Part of a small language model's weights: rotary positions, attention and MLP in parallel.
Each number is 200 + 20 x the weight over the matrix's rms, rounded and kept within 0 to 999. Layers, rows and columns count from 0.

# v: layer 11 attention value, 256x128, rms 0.105, rows 26-52, columns 0-127
# o: layer 11 attention output (transposed), 256x128, rms 0.149, rows 26-52, columns 0-127
v26,198,214,192,198,187,213,167,237,197,196,212,238,185,219,183,188,191,170,210,161,172,224,231,199,205,172,179,191,201,167,252,206,193,204,192,236,151,199,214,201,185,215,191,195,232,189,162,201,193,183,218,155,181,183,209,200,216,150,182,183,240,181,212,164,181,190,133,216,165,174,197,168,198,209,234,200,229,230,221,176,209,190,180,197,233,214,180,191,225,170,209,204,232,205,234,180,171,204,197,194,243,204,202,167,184,218,272,199,208,147,219,160,187,202,180,241,177,225,178,229,249,183,159,192,199,194,228,237
o26,167,179,192,223,181,217,193,212,202,168,226,196,210,202,201,231,194,220,177,231,224,196,227,155,186,232,232,202,230,172,248,170,226,191,187,233,222,172,200,194,184,176,237,232,220,175,202,180,197,205,161,151,223,210,221,180,212,205,217,201,211,198,201,239,165,155,223,182,184,201,168,206,226,203,214,174,239,193,173,210,197,238,210,213,189,180,183,198,194,154,232,195,171,191,127,187,214,216,199,188,229,207,208,211,201,177,226,219,184,202,177,184,232,184,183,167,219,216,182,216,205,180,198,154,181,202,224,213
v27,151,211,191,191,229,178,220,242,190,206,238,232,215,190,209,185,200,198,218,223,173,212,217,182,250,209,187,156,235,211,196,202,225,219,172,226,170,209,194,188,213,200,225,191,247,206,211,200,204,224,158,206,211,188,170,218,183,193,209,231,171,195,223,222,178,170,175,183,160,206,222,198,194,215,229,220,200,186,201,217,191,187,196,193,224,215,197,184,268,173,201,157,169,240,180,199,199,196,231,212,167,190,198,206,222,190,168,180,224,209,203,194,185,248,178,200,188,192,170,213,235,209,229,230,201,233,185,207
o27,198,194,212,209,210,190,170,161,242,180,190,180,199,217,217,189,217,171,215,204,164,225,202,183,203,229,205,194,194,168,211,194,203,188,231,180,205,192,123,168,184,204,219,210,187,203,161,192,177,221,174,208,190,170,219,224,199,214,265,207,204,228,178,169,208,216,190,196,191,212,179,236,194,195,232,226,222,189,177,186,185,191,179,203,197,199,181,227,201,176,193,218,207,191,198,170,228,204,192,207,203,223,189,176,217,205,210,210,186,188,204,201,218,187,186,214,208,178,193,198,239,210,244,215,184,199,193,150
v28,185,196,220,242,198,231,203,220,212,222,233,195,220,230,208,212,161,187,223,153,205,174,236,212,239,194,171,185,203,167,242,198,221,229,169,212,148,189,203,192,220,215,224,175,210,185,206,176,192,185,193,232,223,191,191,173,223,195,230,188,168,203,187,117,191,207,179,238,187,206,176,212,196,139,156,226,202,238,205,244,192,208,195,184,149,192,207,206,200,193,181,189,215,176,194,210,178,236,146,230,140,186,214,239,166,165,182,221,187,184,151,211,241,216,190,178,224,235,221,191,218,208,164,171,218,191,188,210
o28,204,222,166,191,181,197,168,225,202,208,201,199,255,177,176,170,240,222,197,200,230,205,187,199,261,209,207,206,228,227,202,167,114,220,178,169,217,208,207,198,230,192,209,197,179,196,197,247,204,205,180,190,232,200,234,208,208,185,219,208,217,177,180,132,227,214,208,159,192,214,164,183,215,206,222,214,231,230,212,203,172,216,163,217,199,179,202,203,173,229,209,206,185,151,149,200,208,204,189,185,196,196,189,206,192,249,168,189,191,162,200,228,250,216,208,187,228,217,211,181,200,225,204,188,183,204,224,213
v29,252,192,227,179,189,181,154,230,201,188,201,159,196,194,192,227,174,198,227,184,228,165,231,192,159,200,206,232,236,237,251,192,187,218,206,232,225,196,226,199,204,205,156,203,173,215,205,219,222,261,236,214,211,149,204,219,236,201,185,194,234,224,172,190,202,203,193,210,168,187,241,177,201,187,265,176,177,212,171,198,205,233,216,235,213,245,184,210,153,216,232,169,222,176,208,228,191,209,182,188,224,230,238,169,205,233,182,189,194,217,184,132,196,236,234,209,224,169,193,171,177,203,224,198,170,227,244,206
o29,213,197,173,211,194,179,212,180,170,194,238,215,156,176,196,215,168,182,212,230,208,205,192,223,210,209,165,219,187,236,225,179,224,184,196,250,243,187,218,195,254,199,208,195,160,220,200,171,215,165,201,195,242,221,195,180,154,187,194,222,181,172,206,215,204,196,214,178,157,206,194,230,202,182,192,197,187,200,178,195,234,217,207,228,171,201,203,235,204,193,235,178,185,223,221,171,172,186,189,198,216,196,206,170,215,184,187,211,190,213,194,207,199,183,175,168,217,157,202,173,201,211,194,194,161,214,210,179
v30,182,201,235,167,184,187,236,206,181,208,177,197,210,245,224,224,166,211,179,177,207,188,201,240,236,265,150,146,169,205,179,163,203,229,174,171,174,196,238,184,226,207,210,250,247,164,265,228,220,219,164,211,150,180,156,178,209,193,208,208,219,204,191,201,190,217,208,185,237,215,195,169,142,211,233,190,179,195,192,162,224,201,211,171,180,216,192,153,193,267,205,174,209,184,183,240,202,212,195,162,172,194,230,196,204,194,187,233,183,198,205,229,189,201,180,252,222,217,180,180,213,215,199,131,180,196,202,206
o30,236,202,210,233,196,194,171,184,257,214,190,208,193,201,178,257,144,239,224,183,182,196,170,228,214,186,183,153,173,197,211,195,219,179,171,176,189,184,203,233,208,196,229,247,224,196,205,206,205,178,216,212,187,179,212,205,214,186,185,207,235,236,213,183,194,176,221,167,204,176,197,180,176,225,225,212,211,147,162,203,260,175,170,196,209,178,188,195,190,196,184,215,193,190,196,220,192,200,151,164,197,206,203,216,215,217,181,238,206,177,230,181,194,198,193,202,228,197,183,197,188,242,236,225,185,221,223,207
v31,187,203,193,190,162,244,193,217,190,192,202,208,184,211,194,187,198,208,193,202,143,226,225,193,216,182,203,183,230,183,217,204,194,235,212,201,210,215,219,164,203,234,144,188,245,223,178,246,205,235,231,210,200,181,189,192,196,148,185,223,189,192,186,274,198,190,200,205,190,203,210,193,194,209,200,219,210,199,156,256,204,218,167,196,218,178,223,182,241,184,176,247,171,199,169,177,155,197,209,249,199,159,138,183,183,232,231,219,203,162,193,187,224,213,210,212,244,153,175,227,195,220,213,218,179,226,234,187
o31,194,205,185,213,208,223,110,195,184,193,181,209,153,202,207,168,216,180,199,198,170,194,198,175,201,202,198,216,226,180,197,141,215,203,196,210,198,230,184,179,193,220,200,193,247,216,205,179,207,212,223,184,192,204,194,207,196,283,226,191,209,220,195,238,244,209,218,217,236,156,209,223,201,171,186,199,210,218,181,200,179,172,209,242,209,229,191,175,198,212,187,194,227,172,178,183,207,173,187,200,222,212,210,176,240,195,193,209,226,194,167,170,218,235,214,200,202,177,172,197,207,181,247,185,177,179,217,185
v32,192,219,201,234,210,230,192,185,172,187,202,214,161,171,245,168,207,229,173,228,225,191,224,220,219,193,168,163,226,174,182,170,220,186,192,197,211,205,215,183,214,244,230,215,193,183,227,205,178,193,189,229,213,170,228,170,222,175,204,235,173,203,207,207,177,213,156,205,230,220,200,204,211,212,178,191,193,200,187,186,228,203,193,184,226,177,233,221,137,163,205,144,153,182,187,215,223,187,201,235,188,176,210,211,212,178,205,227,185,211,154,232,216,180,247,206,203,226,243,240,144,178,180,167,214,223,147,177
o32,211,237,182,201,193,156,135,144,192,195,186,174,178,181,216,212,170,243,184,214,212,200,188,232,233,213,200,192,215,212,218,170,166,199,175,173,191,189,141,176,184,196,202,213,199,252,226,197,186,195,224,194,203,237,177,217,220,183,188,216,227,209,212,213,201,194,148,196,228,199,193,171,170,217,233,240,168,163,228,214,220,182,210,211,185,193,210,207,231,233,182,202,176,227,201,185,232,242,203,220,180,147,220,182,248,207,192,187,177,210,187,225,206,227,248,240,203,232,215,215,180,226,176,180,234,169,206,208
v33,239,227,203,161,193,156,215,181,187,133,218,191,204,227,201,201,190,199,211,185,214,188,206,201,214,171,172,196,164,254,183,215,204,182,205,204,203,194,215,218,211,244,211,166,198,167,194,160,230,162,225,222,203,176,220,221,190,154,183,212,179,225,222,211,190,232,203,199,233,149,194,192,206,162,197,191,197,198,229,223,206,245,210,171,213,182,233,171,254,236,202,217,197,227,150,210,181,223,236,187,186,191,173,171,147,198,187,197,188,211,224,167,172,213,173,193,216,195,181,227,178,200,231,202,209,206,239,216
o33,216,179,183,211,200,209,244,200,179,209,205,178,179,221,201,168,180,161,194,162,208,178,211,190,206,179,234,209,201,196,221,198,191,179,173,171,172,215,206,203,219,222,188,218,190,176,237,205,212,221,228,228,154,159,221,256,198,206,245,214,205,196,260,232,205,192,184,204,222,202,187,199,192,224,233,164,227,257,190,199,235,193,196,190,169,205,224,242,175,180,207,209,211,190,183,224,192,194,163,175,215,241,213,173,190,195,207,229,195,220,193,183,177,201,190,216,221,201,166,172,169,186,196,215,178,181,213,203
v34,230,182,183,218,184,220,225,212,155,236,181,196,175,183,207,211,185,225,219,160,212,146,209,227,207,182,223,193,211,170,158,223,185,193,201,175,164,156,194,212,221,208,220,164,212,179,198,177,246,193,229,222,227,157,181,212,223,185,216,230,233,196,218,184,220,163,205,178,178,166,167,196,209,181,171,207,214,212,164,161,211,242,196,222,169,203,159,161,177,168,201,173,195,230,177,197,248,228,179,205,222,208,141,169,201,217,189,195,182,210,194,223,188,224,185,228,222,233,184,223,208,190,183,211,208,241,217,186
o34,194,190,187,224,204,163,194,192,153,217,188,142,203,202,183,177,218,195,180,153,207,161,197,186,214,183,210,162,153,179,199,152,202,219,203,214,236,163,203,194,210,215,174,222,238,239,241,204,222,213,187,209,191,188,187,201,172,151,209,198,211,180,197,195,152,190,249,158,192,161,189,179,180,209,212,211,215,192,151,239,175,221,185,191,201,208,183,182,204,158,170,220,221,214,195,182,188,183,182,194,194,205,199,216,200,195,176,164,144,181,192,217,217,182,205,201,167,221,170,223,209,191,236,224,196,168,173,192
v35,208,180,200,177,213,224,185,199,194,193,169,196,234,172,233,239,200,167,170,214,190,146,203,116,201,237,216,219,197,204,222,208,174,186,187,254,227,230,213,239,200,239,194,144,160,242,184,191,180,208,235,234,221,177,205,207,152,192,217,191,220,201,201,226,198,198,204,198,231,180,165,204,195,166,188,202,244,179,271,196,202,223,252,174,220,204,245,196,206,158,183,199,209,174,209,195,215,227,195,146,190,173,162,237,205,176,226,184,208,208,216,195,191,227,215,201,201,139,238,204,199,224,212,199,176,250,156,211
o35,174,228,223,204,205,228,246,181,167,187,185,249,212,174,219,193,195,197,157,181,189,160,220,201,233,198,204,178,192,234,209,207,185,181,164,225,200,197,144,195,181,225,178,189,198,227,165,209,178,243,201,245,162,201,196,183,191,209,203,176,152,177,205,212,146,209,158,185,221,198,214,193,166,235,187,194,201,187,222,168,200,191,244,205,188,154,221,194,142,215,211,177,214,181,224,209,156,207,180,212,205,195,158,200,182,189,212,167,161,217,210,190,200,188,183,217,197,207,223,214,188,216,232,185,206,171,180,196
v36,176,164,187,226,210,212,201,193,235,197,180,214,195,208,226,228,219,211,151,166,201,201,192,248,212,186,195,190,250,237,197,243,191,217,214,195,215,181,154,177,175,152,169,184,207,214,218,175,213,214,206,272,204,181,208,199,227,178,254,236,210,208,195,212,233,239,194,173,156,168,194,194,139,171,191,217,223,186,183,199,228,220,180,170,222,208,217,201,225,224,198,189,244,225,186,222,204,181,192,223,168,194,208,226,172,173,193,211,159,236,182,203,203,159,208,199,169,193,177,227,208,231,154,180,203,210,240,191
o36,196,194,178,203,210,228,166,242,206,163,172,198,205,162,144,194,211,190,170,199,178,184,168,195,207,162,206,212,197,198,197,208,187,246,191,165,213,183,186,212,213,205,175,204,220,249,245,217,253,224,194,206,193,223,207,210,199,198,197,233,195,195,220,191,198,220,204,232,142,221,193,243,201,193,216,234,238,222,201,222,183,192,213,216,202,207,169,195,186,212,201,195,189,240,201,183,189,177,211,248,198,195,208,218,194,186,219,200,183,198,169,172,165,191,175,248,202,207,169,223,175,213,159,237,167,202,236,240
v37,214,214,184,214,228,211,229,178,221,185,200,245,272,179,224,178,230,200,224,156,171,188,176,201,212,204,207,195,178,196,185,240,194,197,198,188,208,212,178,184,238,194,228,177,212,152,195,202,211,252,230,220,215,166,193,209,223,209,223,161,205,187,211,225,173,221,179,168,240,210,203,208,220,233,241,166,251,218,166,196,228,189,165,187,190,153,208,217,194,168,187,176,234,195,200,193,235,207,200,196,173,222,201,175,171,240,229,218,211,231,197,199,211,192,167,180,209,220,217,184,223,173,174,205,220,226,224,223
o37,222,188,179,206,194,187,168,243,218,199,218,150,225,186,204,240,197,170,204,190,191,212,172,181,210,230,193,197,171,184,199,214,195,229,223,196,182,234,184,189,237,186,192,199,205,179,205,193,188,235,197,190,192,225,222,190,197,200,186,196,165,214,254,175,232,206,207,172,192,189,213,204,204,181,213,188,195,141,214,217,218,202,191,191,151,188,197,203,186,191,180,177,217,194,147,188,168,218,208,244,161,213,192,227,192,176,223,161,217,217,228,181,187,212,226,172,153,189,222,195,186,201,179,220,148,195,203,188
v38,239,200,198,210,180,172,206,238,218,190,186,235,177,227,174,180,190,224,216,177,186,190,210,183,122,166,197,179,225,216,178,154,227,229,228,166,199,219,226,181,174,244,208,175,217,188,266,173,215,214,191,185,208,184,162,197,192,202,221,192,214,250,197,167,205,185,180,227,196,168,207,189,196,203,250,214,220,152,219,215,175,242,223,149,206,198,230,240,185,182,171,232,185,234,192,152,192,225,202,230,217,178,174,190,211,209,223,190,209,224,175,197,223,190,202,174,228,236,210,200,209,201,195,164,208,154,202,175
o38,216,203,189,215,216,204,162,212,184,227,210,225,218,183,202,186,174,228,222,181,165,211,190,235,233,204,199,223,250,185,227,165,212,224,245,190,202,189,235,191,221,200,178,169,215,165,230,228,198,210,156,198,197,186,201,186,182,202,206,216,210,206,245,218,160,219,186,205,209,195,203,199,184,215,193,227,215,162,214,166,197,199,190,189,231,210,197,249,203,168,241,197,236,237,223,198,224,204,180,180,226,170,196,231,232,235,223,214,187,200,178,134,194,225,209,208,221,192,199,229,163,205,215,204,191,224,218,193
v39,213,167,215,217,169,190,169,157,215,163,220,231,192,213,151,226,185,182,198,189,252,199,231,220,204,211,221,157,163,196,232,202,160,216,191,191,233,212,204,207,189,174,184,210,209,168,224,227,170,189,220,164,205,161,206,173,178,189,204,178,215,212,217,216,196,197,236,174,183,215,230,204,214,172,210,195,213,207,223,191,189,229,245,200,225,247,191,230,201,210,172,232,180,226,156,222,197,178,239,225,164,196,171,182,218,210,202,175,225,213,210,219,175,178,205,209,208,148,165,235,239,246,188,198,239,225,158,202
o39,220,216,225,257,196,228,215,218,168,220,206,187,191,233,185,204,187,200,223,220,210,250,200,218,193,179,190,188,180,229,216,190,209,181,185,176,220,187,208,178,167,190,223,189,178,216,213,212,208,234,213,185,190,182,161,167,229,220,218,214,170,196,183,215,237,224,212,191,174,197,203,204,207,202,172,181,195,192,183,171,194,185,185,224,214,234,219,177,229,203,230,213,214,240,210,221,231,226,180,186,191,220,231,181,164,199,231,185,196,172,152,202,204,218,215,207,225,198,197,226,199,224,232,195,172,212,201,211
v40,167,185,211,178,210,234,222,219,185,212,174,238,211,154,197,205,218,175,161,232,208,142,202,232,214,223,183,210,200,214,133,186,178,208,200,140,224,181,197,179,225,200,234,238,193,180,212,167,240,216,226,165,208,235,185,197,204,167,195,188,232,224,185,213,174,211,223,221,208,219,206,216,217,185,190,193,209,193,214,245,222,210,189,181,196,241,213,201,206,184,171,201,199,205,227,145,184,202,188,237,223,239,202,204,179,239,249,191,232,165,198,172,198,216,210,171,215,212,203,231,237,239,210,206,184,222,173,218
o40,229,222,191,218,180,214,217,211,243,213,188,200,213,206,231,210,226,209,153,205,168,180,246,206,198,192,202,193,184,204,186,177,195,192,196,200,186,181,210,157,197,207,196,194,222,203,154,198,228,186,217,210,201,165,250,194,171,237,169,180,246,207,226,199,185,213,196,183,194,204,209,171,184,187,189,173,196,218,224,230,188,203,193,230,244,208,211,207,222,199,207,200,222,200,154,203,191,213,238,216,198,220,204,188,215,150,213,199,193,201,182,173,151,179,229,241,203,187,178,203,178,247,211,221,167,207,166,189
v41,193,202,235,198,181,204,220,190,202,212,216,165,175,179,185,199,218,190,222,213,182,175,175,201,244,166,173,179,200,202,212,189,175,204,165,225,219,224,208,235,205,191,146,186,158,174,174,173,194,260,193,183,160,193,239,192,194,223,160,131,168,201,204,241,238,175,188,159,165,211,210,218,212,183,201,231,174,234,220,243,185,212,190,186,190,205,165,173,191,152,189,217,233,232,174,255,233,221,160,210,197,212,201,182,184,194,169,196,179,196,219,213,192,187,190,201,217,205,162,226,144,172,129,211,177,173,208,189
o41,187,222,169,159,206,186,200,216,211,185,236,224,162,233,215,205,211,199,178,208,215,235,241,151,205,189,191,212,158,242,198,240,199,199,152,189,213,203,217,204,176,257,203,186,215,202,203,229,233,262,171,190,248,196,196,236,190,195,166,203,182,214,214,163,181,177,206,151,189,202,227,186,204,194,217,181,197,223,205,223,224,152,192,160,181,232,186,211,197,161,191,211,233,187,226,220,211,173,185,160,212,165,195,193,189,175,152,192,188,197,188,216,228,238,180,191,199,217,207,190,167,184,186,188,173,201,201,196
v42,240,200,223,218,262,192,215,209,177,204,201,206,184,150,193,202,208,194,204,152,202,222,194,211,182,194,203,193,225,185,212,202,170,241,229,225,176,216,194,186,209,193,162,198,156,236,196,189,214,234,200,176,220,223,214,202,184,166,210,213,210,208,174,218,254,226,195,177,226,214,209,190,199,206,214,238,237,215,212,195,221,175,170,212,175,234,159,185,212,190,186,223,234,202,238,162,193,164,164,173,185,212,185,205,187,199,209,175,189,166,214,186,217,203,250,180,222,155,173,189,195,200,207,193,217,167,189,192
o42,214,218,213,169,223,207,181,203,211,205,215,216,174,200,178,195,208,209,189,179,189,215,208,172,178,199,235,178,209,185,169,197,199,183,155,257,168,233,206,181,182,194,193,232,224,198,224,186,254,172,182,203,214,169,193,190,146,221,199,244,196,199,194,176,199,224,240,198,190,192,218,189,186,202,210,190,227,210,216,180,230,170,226,202,189,203,226,230,182,206,227,173,164,215,215,176,219,172,219,210,190,204,206,243,209,196,206,174,202,183,230,244,196,230,184,184,184,166,188,215,235,209,183,217,204,210,203,221
v43,172,196,170,182,228,236,196,204,206,166,192,195,214,205,244,193,174,186,185,244,172,230,227,223,194,216,220,219,155,196,162,235,183,177,204,238,196,219,188,223,182,179,213,200,174,180,209,155,213,219,207,178,209,182,218,233,186,199,243,171,195,228,162,232,199,208,232,213,200,211,199,193,246,202,192,203,204,225,171,172,125,204,184,140,180,218,180,221,205,174,124,192,215,211,204,126,168,203,179,191,173,226,180,192,223,212,187,202,156,237,207,156,204,210,223,223,191,177,215,196,236,194,196,190,184,218,233,190
o43,170,208,159,218,166,161,196,224,189,199,200,216,158,222,178,163,207,182,144,154,171,208,200,207,191,219,191,179,192,185,217,231,213,187,170,201,207,213,173,206,214,192,187,221,168,178,197,234,221,157,199,201,185,207,202,210,226,260,218,178,149,176,185,202,201,248,214,222,183,229,207,173,206,243,227,154,225,202,225,221,177,173,202,192,221,200,180,212,191,204,192,187,231,193,200,175,213,219,228,195,203,198,202,208,190,197,215,200,250,183,187,183,195,195,231,226,193,161,214,200,175,215,192,203,181,186,182,204
v44,197,200,163,213,178,197,183,197,234,213,192,169,203,189,196,195,217,206,208,240,181,159,239,191,241,220,200,190,226,162,160,156,197,218,214,215,188,182,219,214,198,201,225,220,225,144,185,182,193,184,209,209,185,258,184,219,212,200,215,204,203,196,190,237,193,222,164,214,207,191,212,223,186,203,205,215,172,208,181,193,177,189,251,188,222,208,211,203,202,222,172,178,224,205,189,208,209,189,197,207,192,191,178,172,262,179,198,202,208,241,242,190,183,242,225,200,199,211,176,165,205,184,194,236,216,173,201,144
o44,204,224,190,191,189,196,199,164,211,215,125,181,177,217,212,207,229,210,171,214,203,215,200,175,179,200,173,207,208,229,174,186,243,177,174,210,190,169,178,210,215,210,170,224,222,167,203,214,150,190,183,196,206,198,165,199,215,201,193,223,200,217,207,181,182,193,217,184,172,236,207,185,185,183,225,198,171,182,182,177,202,192,191,199,189,200,186,179,212,159,179,195,217,204,230,201,204,198,242,180,209,187,217,189,211,213,195,208,181,196,177,176,190,179,200,183,209,194,216,187,162,229,192,188,179,159,180,203
v45,190,148,201,211,190,173,202,174,242,183,241,207,207,209,221,196,244,199,206,177,207,193,206,170,185,235,208,215,224,197,215,244,181,241,188,205,219,204,215,197,193,176,227,192,217,214,174,213,186,213,182,195,237,195,235,192,172,187,196,152,200,197,250,229,185,154,238,203,219,192,239,259,194,157,244,209,225,189,187,220,202,208,246,215,187,227,222,203,189,242,233,196,199,276,202,173,220,196,195,188,162,223,176,165,167,181,205,154,192,181,168,221,235,230,236,216,198,192,202,210,215,188,184,182,202,218,177,191
o45,194,205,188,201,230,188,228,236,230,188,216,212,231,212,217,178,209,218,224,217,225,205,172,186,200,182,168,193,160,190,206,228,177,208,181,233,210,218,205,167,179,197,204,245,221,190,166,234,177,211,185,190,153,216,244,156,191,184,223,189,165,228,206,192,209,197,210,219,200,202,196,193,175,191,168,222,179,219,200,154,195,212,193,201,184,197,216,222,204,201,204,166,209,231,195,187,188,193,206,204,204,174,202,187,217,200,191,163,194,181,190,183,149,202,173,197,217,167,198,220,197,204,212,201,177,192,262,203
v46,207,194,189,253,209,183,183,224,242,217,217,195,151,212,176,228,200,183,197,167,190,202,172,214,189,178,222,244,204,181,207,201,192,207,167,203,198,161,200,201,183,178,209,162,225,197,233,192,231,168,233,207,193,204,228,220,210,199,250,243,170,205,224,245,182,236,250,193,209,192,191,219,209,218,226,203,220,201,200,184,194,223,170,202,207,193,194,193,161,220,139,211,195,225,220,243,199,223,228,187,205,196,205,269,249,213,198,234,205,179,180,199,197,227,183,221,184,187,196,222,228,213,183,146,198,181,201,213
o46,255,170,226,242,206,214,216,244,202,189,180,186,188,224,212,199,181,185,198,182,165,203,223,199,187,179,200,178,204,186,219,218,213,251,190,207,222,182,199,235,222,231,167,185,200,223,190,202,213,193,205,217,232,227,222,186,158,184,199,211,191,225,190,234,216,175,206,186,194,209,177,169,199,235,221,216,231,171,212,161,169,200,226,199,208,210,198,187,184,196,182,207,173,164,208,224,207,172,194,218,206,179,192,199,222,207,226,177,214,177,151,213,196,199,213,237,184,190,176,247,207,210,148,208,212,206,242,183
v47,215,185,175,198,162,185,186,217,230,191,177,174,198,183,195,210,215,212,161,227,166,208,223,190,213,233,150,186,197,199,205,204,208,192,187,187,218,182,208,223,227,162,188,155,209,217,208,200,204,235,211,186,230,186,234,199,203,166,215,196,233,223,244,187,164,163,230,252,202,227,175,184,255,209,203,195,205,216,171,186,213,191,185,234,178,171,221,180,185,186,200,228,191,210,237,172,212,222,159,212,189,235,213,235,201,239,217,159,194,273,212,188,244,223,202,230,227,215,176,214,187,140,230,182,190,199,191,196
o47,211,208,205,173,204,164,167,175,211,217,237,198,204,214,178,182,186,215,162,164,200,196,211,194,225,186,208,192,146,237,207,237,174,224,199,210,223,177,224,171,193,228,154,206,216,190,192,203,193,174,187,167,207,210,190,221,235,203,205,161,190,203,190,246,212,208,199,221,238,186,175,207,234,209,204,201,200,180,168,183,198,194,194,236,223,212,218,198,202,221,213,186,186,203,169,192,193,174,201,244,193,168,207,208,213,198,196,194,194,198,206,194,214,193,214,190,196,158,175,213,195,204,195,242,180,194,203,187
v48,197,191,178,177,161,177,178,194,216,201,226,204,228,175,209,194,189,200,203,180,183,205,172,207,179,174,192,197,170,202,223,209,199,213,227,206,220,227,222,190,187,202,196,211,183,185,189,210,167,220,174,211,203,222,169,212,193,234,198,205,158,184,194,183,211,173,207,216,150,157,199,208,206,185,170,172,232,201,162,217,180,212,231,231,185,214,197,186,203,198,213,202,191,181,204,228,217,171,155,154,234,185,211,171,234,191,233,221,198,230,172,182,222,217,238,165,203,172,204,233,179,177,210,228,184,204,188,176
o48,215,203,215,155,219,188,226,183,202,204,197,196,188,209,188,180,204,166,208,180,217,146,175,241,199,226,204,221,192,191,179,199,210,234,208,185,218,173,221,200,185,190,195,238,203,188,169,170,169,236,196,193,236,195,186,183,208,236,201,216,177,207,180,175,198,202,208,175,214,200,208,238,191,176,189,185,198,202,232,214,170,193,205,203,247,194,167,186,216,185,215,174,138,195,234,162,175,224,186,177,206,175,172,230,191,167,145,192,173,177,207,197,192,196,199,207,167,169,222,200,204,175,211,194,227,201,221,235
v49,220,214,187,155,184,179,200,177,178,215,219,195,221,208,176,215,175,278,219,198,230,203,216,225,214,195,188,224,242,171,182,231,201,205,164,164,207,169,216,192,181,207,194,219,174,220,217,186,202,222,248,191,229,187,195,169,243,196,201,194,173,186,187,218,204,244,225,243,185,248,225,233,170,192,197,128,142,167,188,219,193,237,178,203,177,188,197,176,211,157,191,212,258,175,202,215,187,179,231,168,204,190,197,185,168,182,165,184,214,216,183,198,207,209,184,184,204,244,198,167,208,232,226,228,156,173,229,180
o49,177,188,177,181,234,208,233,187,199,192,206,218,184,151,251,216,190,204,252,191,191,224,258,195,198,194,181,222,199,212,169,194,182,186,159,207,209,218,243,232,274,203,163,198,155,183,249,170,198,182,196,194,201,220,237,214,201,166,177,209,223,183,197,191,181,228,206,184,183,160,218,203,193,160,200,202,234,224,187,203,168,185,159,225,200,218,187,190,182,217,190,199,205,193,213,211,217,204,194,225,133,180,200,192,229,187,213,213,224,211,191,200,233,167,212,215,232,178,190,208,177,223,223,203,212,179,201,190
v50,191,176,234,172,173,216,197,211,228,179,196,204,238,188,187,252,221,209,191,177,243,193,193,191,238,211,235,201,192,206,201,167,194,189,172,159,179,189,203,196,203,197,191,172,211,220,188,227,173,201,186,234,174,185,175,202,204,172,174,181,198,197,198,212,191,188,196,209,221,212,207,174,252,197,183,226,196,214,185,210,203,198,193,225,172,192,168,212,210,156,196,223,167,221,190,195,185,200,206,184,201,172,210,210,183,194,162,179,178,218,204,212,188,188,207,205,231,189,205,226,175,223,177,169,176,205,226,207
o50,187,198,228,218,189,207,175,223,230,190,237,189,217,174,174,223,178,179,194,238,203,212,196,178,226,199,228,163,194,243,186,209,216,176,187,202,201,186,232,160,169,184,198,172,214,197,187,206,210,197,230,210,205,214,205,202,201,216,197,160,188,188,219,199,191,198,228,192,204,223,189,218,183,189,193,200,191,230,172,196,184,203,178,191,161,210,198,198,188,203,234,211,206,204,223,169,199,186,164,260,195,224,219,171,209,204,155,200,219,188,200,217,219,195,194,241,233,192,199,178,178,215,220,177,214,186,226,207
v51,188,193,179,213,243,212,233,262,203,202,179,196,182,201,223,159,149,194,220,182,193,218,234,229,218,179,217,180,200,195,216,217,189,250,168,205,213,188,205,201,182,182,220,215,173,200,206,227,179,194,178,166,224,157,178,182,205,193,195,195,239,218,226,211,225,217,188,251,210,183,210,222,235,204,170,183,202,156,224,227,240,212,178,223,184,161,200,192,185,178,199,266,185,254,218,231,208,188,192,184,239,194,232,207,183,239,183,232,236,204,192,201,183,160,186,182,186,167,192,196,184,221,207,175,206,200,207,197
o51,184,190,221,196,232,195,166,169,215,170,209,179,240,202,197,171,205,204,196,199,143,174,221,200,173,178,207,228,153,209,186,220,267,219,197,226,178,202,196,200,189,206,190,192,186,208,189,190,244,238,168,181,224,209,205,202,211,215,203,229,236,178,214,187,198,195,185,195,191,212,208,177,181,223,185,201,211,172,196,235,204,249,174,201,209,190,223,199,213,218,190,181,205,197,189,223,207,218,181,218,212,183,206,178,220,213,214,160,260,177,202,175,243,250,209,167,203,199,187,175,219,234,209,212,228,220,243,206
v52,221,192,185,197,244,246,173,179,183,191,155,209,203,195,197,194,222,245,199,197,224,226,166,191,191,182,211,213,178,198,224,199,222,211,200,261,199,197,199,208,184,194,202,176,216,154,186,172,161,190,233,214,163,183,221,211,190,191,183,204,233,210,155,205,220,215,224,199,200,182,188,202,183,229,181,207,176,167,213,200,246,200,244,194,181,247,226,214,221,168,167,196,218,151,209,195,227,205,207,223,196,173,225,255,231,188,190,173,189,247,190,200,194,237,189,198,229,197,200,192,203,207,194,222,185,200,200,219
o52,167,198,232,207,191,181,231,220,189,175,148,187,180,210,206,220,199,194,207,189,155,183,156,268,209,227,196,199,195,227,204,227,198,209,178,181,191,193,209,187,177,227,201,200,226,181,224,204,218,140,199,189,193,171,201,206,190,198,183,217,211,170,175,221,209,193,197,225,204,216,209,209,218,199,221,150,198,198,177,160,202,211,183,220,152,193,157,218,223,222,223,185,231,189,202,198,203,222,185,218,220,180,190,209,188,177,187,161,152,217,181,193,218,198,183,224,183,204,239,204,219,191,181,208,201,175,170,200